From a checkpoint of a small transformer trained on Wikipedia.
Training: 180M tokens, 10969 steps.
Each number is 50 + 12 x the weight over its row's rms, rounded and kept within 0 to 99. Layers, rows and columns count from 0. The size before them is the row's rms in percent of the matrix's.

# layer 3 MLP up, 1536x256, rms 0.0875, rows 8-20, columns 0-127
113:46 48 61 47 62 55 57 61 47 42 50 52 40 47 61 39 38 35 78 47 76 51 33 42 48 43 77 23 65 45 33 53 37 36 42 58 49 27 47 26 34 39 44 54 41 40 59 37 58 54 67 63 56 73 34 69 30 56 26 50 54 53 43 31 55 81 61 35 74 37 68 67 50 31 42 49 57 27 42 53 53 51 40 33 45 40 67 55 52 51 58 62 37 61 38 28 72 40 64 56 79 56 31 65 57 55 46 33 40 75 51 44 35 59 57 32 60 70 61 66 40 36 36 42 31 54 40 53
044:45 64 33 78 50 41 43 59 55 66 56 36 67 46 78 27 65 40 41 35 62 60 62 66 48 53 58 35 76 65 40 30 25 42 47 44 51 45 47 57 61 63 63 56 44 32 52 38 38 63 43 55 72 52 23 60 49 61 25 53 60 48 52 32 71 60 35 35 48 35 57 53 26 57 37 49 49 38 52 54 40 67 60 42 47 76 44 62 25 47 62 49 29 55 47 57 58 55 63 50 47 57 53 51 33 49 34 48 56 69 43 45 50 52 57 59 45 49 61 62 34 40 38 49 54 42 61 46
102:70 55 45 60 62 69 40 49 67 29 45 45 49 40 53 56 72 25 56 54 43 45 36 41 64 47 68 65 33 54 40 43 44 45 54 63 51 55 67 52 35 54 48 42 57 57 33 61 15 49 68 46 54 60 50 61 63 59 33 50 60 37 36 38 35 53 62 56 33 50 63 46 56 34 80 40 42 43 65 50 51 62 59 62 50 50 44 80 62 36 66 53 38 52 46 60 53 36 35 53 59 48 43 49 56 54 59 43 36 64 37 66 62 47 54 42 74 71 55 34 50 61 54 45 61 44 45 63
096:51 55 33 51 55 29 55 72 44 61 38 52 54 29 54 44 52 61 57 32 61 59 58 43 52 35 47 42 63 57 55 34 52 34 59 50 60 51 51 65 43 60 62 43 51 64 45 35 16 50 32 46 41 38 70 47 39 55 46 40 70 35 45 66 29 67 45 44 51 47 39 51 51 68 55 52 63 57 50 38 35 63 86 57 38 53 53 70 37 50 45 39 53 44 34 43 62 59 61 55 69 47 55 56 57 41 65 55 55 82 31 36 57 63 46 53 51 65 65 53 53 24 57 60 43 64 70 35
090:43 41 57 76 48 41 51 35 48 60 50 16 61 61 62 44 44 45 38 26 54 44 73 47 60 53 43 49 48 49 24 54 38 57 55 23 60 66 64 27 49 54 41 44 21 46 54 54 56 48 43 35 54 52 43 41 51 38 53 35 83 48 49 42 57 54 60 57 46 54 51 49 32 43 56 37 54 59 42 79 57 50 47 33 71 64 63 54 26 33 61 34 53 47 22 54 50 63 50 43 47 67 39 44 57 34 32 53 27 58 51 39 53 50 29 38 41 54 44 53 49 49 33 52 36 31 41 43
107:37 37 62 56 57 49 41 75 60 36 58 55 26 51 58 42 58 36 70 57 51 69 61 41 76 70 48 61 27 53 53 43 47 68 52 61 57 43 59 45 48 44 60 42 54 62 61 53 51 59 43 38 61 37 52 53 67 24 54 55 53 40 50 59 56 57 48 37 44 44 66 66 50 39 61 44 61 59 51 40 48 77 40 53 59 45 43 68 49 57 56 54 37 37 50 57 63 63 36 60 51 71 55 37 51 69 55 49 27 74 44 66 56 48 71 46 56 71 46 67 50 56 52 48 67 26 60 77
103:49 30 38 52 53 63 53 56 55 76 61 50 51 55 54 38 31 53 66 62 48 54 46 76 51 65 47 44 45 42 52 71 41 68 54 59 41 32 64 52 49 58 45 34 41 67 58 61 57 54 55 66 30 71 52 41 36 47 53 36 62 40 31 50 61 44 33 20 50 61 63 50 29 66 48 49 48 30 45 46 59 62 50 40 66 48 51 15 58 44 38 61 43 41 64 46 57 45 64 48 51 48 41 56 61 60 70 45 49 55 34 68 37 48 42 74 63 50 50 55 49 47 55 39 49 37 67 36
099:52 50 49 48 33 60 66 69 48 38 57 47 52 42 54 45 65 42 51 14 64 43 40 63 68 52 54 60 66 41 28 47 45 41 37 51 56 31 32 47 82 66 65 43 59 56 58 51 40 47 49 58 53 75 27 69 66 38 50 51 56 29 33 57 30 69 35 45 43 43 65 52 48 52 39 41 51 62 45 48 49 57 34 27 61 32 47 52 34 39 52 43 40 38 34 35 45 61 65 41 34 42 41 32 64 58 53 38 32 52 46 35 51 81 59 40 56 58 66 30 55 40 39 41 56 65 52 65
074:37 38 34 50 52 43 35 46 47 51 51 52 49 52 58 16 46 41 48 32 46 74 55 67 70 47 67 30 42 67 61 53 47 69 48 50 41 48 52 36 51 65 49 49 59 34 30 32 51 51 61 51 77 57 35 41 51 53 37 24 73 42 55 68 72 37 41 42 44 57 57 58 35 40 53 70 65 53 51 58 48 48 36 67 47 61 37 51 59 29 50 54 50 52 44 44 66 44 40 35 53 51 58 59 50 52 48 50 25 52 41 34 24 62 71 49 59 48 76 58 62 60 42 44 47 52 73 44
104:51 53 46 44 40 66 43 62 44 39 57 46 48 39 55 45 44 45 45 50 46 64 56 50 66 53 70 63 44 51 44 27 61 83 61 51 65 62 52 42 60 69 37 58 44 56 52 62 42 63 42 59 54 58 65 65 40 47 44 71 66 55 54 57 41 53 30 46 72 35 53 49 55 39 43 36 40 31 52 13 50 80 43 58 57 38 70 40 45 58 21 41 26 40 53 55 44 47 54 44 47 42 64 60 53 65 45 54 49 67 63 67 52 42 60 43 53 57 52 62 49 34 47 38 34 59 54 81
108:50 65 46 58 41 72 35 72 65 50 49 54 43 32 72 44 47 39 65 53 49 72 55 47 62 57 64 60 43 38 55 75 59 42 57 53 83 40 34 48 43 53 51 50 53 46 60 61 34 57 53 67 42 46 42 70 57 51 37 63 51 57 29 58 45 49 41 42 56 52 52 41 39 45 70 36 56 24 67 50 61 36 64 44 76 38 52 83 47 64 55 51 58 46 49 41 36 41 36 66 29 50 58 49 79 38 53 53 52 57 39 76 48 46 68 35 44 72 57 50 43 49 38 55 37 78 83 53
104:65 45 52 47 53 52 73 72 52 48 50 58 39 46 63 48 53 45 51 20 45 63 48 70 51 46 78 55 55 32 64 47 51 55 52 65 58 37 58 56 45 48 69 62 72 45 54 51 33 43 30 57 66 46 33 51 62 43 51 59 62 29 44 52 47 50 44 56 46 43 63 57 65 64 67 35 61 52 56 54 64 57 47 55 60 52 37 57 25 52 52 34 35 42 32 33 67 59 42 41 59 50 60 55 72 61 61 72 45 49 41 35 58 61 67 40 45 66 49 60 53 31 65 26 51 42 62 67
105:60 67 47 56 52 35 57 52 30 51 48 35 63 40 53 36 77 49 70 58 41 65 44 68 58 44 70 52 58 70 73 62 55 38 56 77 44 58 40 55 65 59 43 65 59 25 37 40 49 58 63 62 62 72 53 55 40 42 55 53 54 39 39 50 58 50 57 54 51 61 40 70 61 58 42 32 45 67 75 57 53 73 66 74 70 46 52 38 61 37 44 37 49 44 44 44 33 73 58 49 63 49 42 39 74 36 32 42 39 47 44 45 71 40 50 55 46 66 54 56 50 49 62 35 56 33 40 69
# layer 3 MLP down (transposed), 1536x256, rms 0.0729, rows 8-20, columns 0-127
114:38 53 60 51 42 61 49 50 41 62 32 54 67 77 72 29 54 51 52 27 61 32 44 56 49 44 73 51 41 53 45 59 31 33 47 38 66 46 51 52 39 46 43 36 39 57 50 52 58 52 50 56 50 56 51 50 44 50 49 48 45 56 31 48 39 65 54 29 62 60 52 68 39 54 36 46 37 46 33 46 60 56 32 41 49 42 58 45 42 53 32 22 56 50 43 43 35 61 42 57 50 59 60 31 40 59 28 49 66 64 59 44 49 63 71 49 35 56 50 57 39 39 44 33 40 55 28 60
025:50 43 62 43 70 72 58 54 39 50 31 43 85 52 30 34 51 42 42 60 38 46 39 49 55 39 78 36 50 43 70 56 48 33 47 47 63 27 45 46 46 32 39 50 47 42 62 48 45 38 56 50 43 64 54 54 41 79 46 44 48 59 56 38 46 44 47 46 56 37 60 39 80 66 38 57 39 64 52 58 44 62 35 62 65 55 52 52 76 65 51 46 71 90 47 40 69 43 52 51 72 41 57 47 38 46 58 58 55 49 45 49 80 62 26 56 51 33 75 44 51 52 67 49 53 71 46 41
103:39 64 22 61 49 51 50 65 58 50 56 53 63 46 36 48 56 60 23 47 53 48 46 34 50 74 47 79 44 34 41 76 50 40 37 38 38 40 43 45 63 42 58 35 55 74 58 42 60 66 25 57 63 34 58 50 54 54 56 44 44 53 57 38 37 41 40 60 61 51 59 29 48 61 44 73 42 75 43 35 45 40 36 71 45 41 44 28 32 52 41 52 46 66 50 44 64 26 53 52 68 64 37 46 62 53 54 42 59 53 32 57 53 43 63 65 37 49 52 27 34 62 31 51 67 57 73 47
099:44 45 56 42 53 71 51 51 39 53 42 27 58 54 11 65 37 38 61 69 64 40 63 50 45 32 56 58 31 34 43 66 47 63 46 46 60 46 64 44 59 67 33 57 63 34 61 40 46 55 58 48 63 46 45 56 58 56 60 63 44 62 52 44 46 56 39 68 52 40 48 49 51 42 55 35 53 34 62 70 44 72 56 62 65 62 55 63 27 69 48 72 48 61 73 56 88 36 35 36 60 58 64 44 50 39 51 40 47 55 59 56 51 45 44 58 64 42 42 53 63 51 49 41 42 64 46 65
095:56 48 61 60 43 73 46 58 50 49 39 62 73 33 05 31 51 39 55 56 51 44 43 35 66 64 51 50 62 66 63 61 59 37 38 32 52 41 45 49 51 37 58 36 40 51 29 58 45 42 34 47 52 43 54 28 64 58 62 44 39 39 45 38 68 51 43 52 59 57 76 79 55 50 77 48 59 58 37 48 47 47 59 37 75 43 39 51 50 38 67 49 52 49 38 64 49 61 35 58 50 43 52 48 59 34 69 53 56 61 53 41 70 48 57 60 51 61 53 32 54 36 55 52 40 41 50 54
108:53 33 49 71 76 64 69 48 42 66 59 50 59 42 26 48 51 58 25 37 61 47 52 37 67 41 41 64 31 51 60 40 41 47 34 63 60 40 71 51 48 53 53 21 46 52 45 38 48 67 40 56 33 25 15 58 56 31 63 75 48 63 58 56 46 72 43 62 38 57 68 46 53 75 66 41 62 71 60 66 44 28 39 56 44 78 56 22 40 32 46 69 41 34 39 60 45 58 38 33 49 61 53 37 63 59 69 52 46 69 58 52 59 66 47 49 67 43 54 52 51 67 60 33 51 40 40 59
103:54 35 74 47 31 47 49 53 55 58 37 63 67 61 39 40 60 53 50 49 62 38 49 44 29 27 52 42 44 56 48 62 44 43 73 48 44 58 61 62 55 38 51 53 53 43 67 46 58 41 56 44 51 63 52 65 28 28 78 73 58 41 52 50 51 36 64 48 72 33 48 40 44 38 41 39 58 40 34 50 43 61 66 49 55 50 47 56 50 28 30 63 36 50 54 38 50 35 61 48 46 60 56 40 44 54 58 15 68 33 41 45 37 57 46 39 54 31 45 50 29 71 57 34 64 61 35 58
101:42 50 39 40 55 45 18 53 36 52 65 39 36 55 09 29 50 27 64 72 29 65 64 43 57 55 53 44 21 51 58 76 41 55 39 55 31 59 57 48 43 37 41 46 60 27 34 32 44 41 44 45 58 66 55 43 53 47 57 51 37 54 50 34 50 47 57 47 51 47 64 41 50 48 74 34 57 73 61 49 67 44 57 70 46 42 36 48 84 59 57 40 70 64 37 57 53 49 50 74 56 50 39 48 47 28 47 36 69 59 30 61 65 17 52 54 40 39 31 48 39 53 55 49 47 54 46 52
069:41 37 48 50 48 59 59 55 52 44 53 82 60 56 33 59 58 58 32 56 39 21 32 50 74 34 48 52 60 39 65 49 43 63 44 41 45 65 52 71 67 56 60 45 54 42 70 45 27 57 42 35 40 46 74 46 69 43 65 61 37 55 47 45 60 47 27 34 36 30 49 20 52 51 49 50 66 61 31 41 64 38 41 65 51 42 55 52 55 62 62 64 35 51 58 56 32 36 33 39 44 48 41 40 35 50 58 42 50 58 33 42 48 51 63 44 65 39 37 45 49 58 53 65 52 63 51 53
109:46 55 63 70 50 48 43 51 70 43 53 35 66 56 59 52 44 65 58 25 44 53 59 49 48 53 40 52 28 44 59 46 53 47 45 14 57 47 55 61 78 50 58 47 59 77 50 38 50 44 31 59 55 36 50 55 43 32 62 28 59 68 30 33 42 51 44 61 51 59 48 77 49 69 62 63 57 61 38 67 44 47 51 65 37 59 32 43 52 32 66 49 64 47 42 71 48 48 49 50 69 45 36 39 33 55 51 46 58 42 48 65 19 41 53 50 34 24 63 40 38 75 36 51 56 75 59 37
108:61 68 65 71 37 48 54 64 86 46 48 35 33 75 38 49 59 45 63 62 40 43 51 52 42 53 31 41 65 29 38 29 46 41 48 39 45 48 55 36 41 37 41 34 46 73 31 51 39 78 28 38 31 41 66 39 44 44 49 49 57 67 64 59 61 61 47 72 60 59 44 37 50 75 45 68 63 54 36 49 65 38 50 33 62 42 53 55 34 50 54 63 49 48 29 54 41 35 49 54 62 33 48 24 71 48 38 50 62 34 54 30 50 59 48 54 62 70 41 48 60 54 47 37 50 43 62 63
105:53 37 51 42 54 72 43 45 53 63 67 62 48 57 46 41 42 48 36 58 52 62 44 62 56 61 42 58 27 47 35 48 56 51 50 43 49 63 40 42 33 64 41 32 66 45 56 56 43 52 31 64 46 65 52 51 40 31 74 50 34 53 59 29 36 43 31 46 70 46 58 53 35 38 56 57 53 40 42 61 40 26 62 43 43 40 42 59 33 45 43 56 43 32 41 57 51 36 35 57 40 56 56 38 57 42 40 39 61 38 61 69 44 56 50 33 58 70 53 70 63 43 54 65 52 39 67 63
103:36 59 59 46 63 47 23 45 51 48 38 51 42 56 00 39 62 31 78 52 42 48 45 61 59 42 57 55 48 57 55 70 35 52 42 48 51 70 38 48 58 46 73 42 51 50 65 44 62 50 45 51 58 52 53 35 38 50 61 36 61 51 44 57 26 46 66 53 64 54 50 33 53 58 57 45 48 56 45 35 49 42 68 38 50 36 56 58 59 47 38 69 44 75 47 34 65 35 55 53 35 48 54 49 31 63 45 53 65 52 57 49 24 31 44 46 47 39 69 53 35 39 61 47 41 49 33 34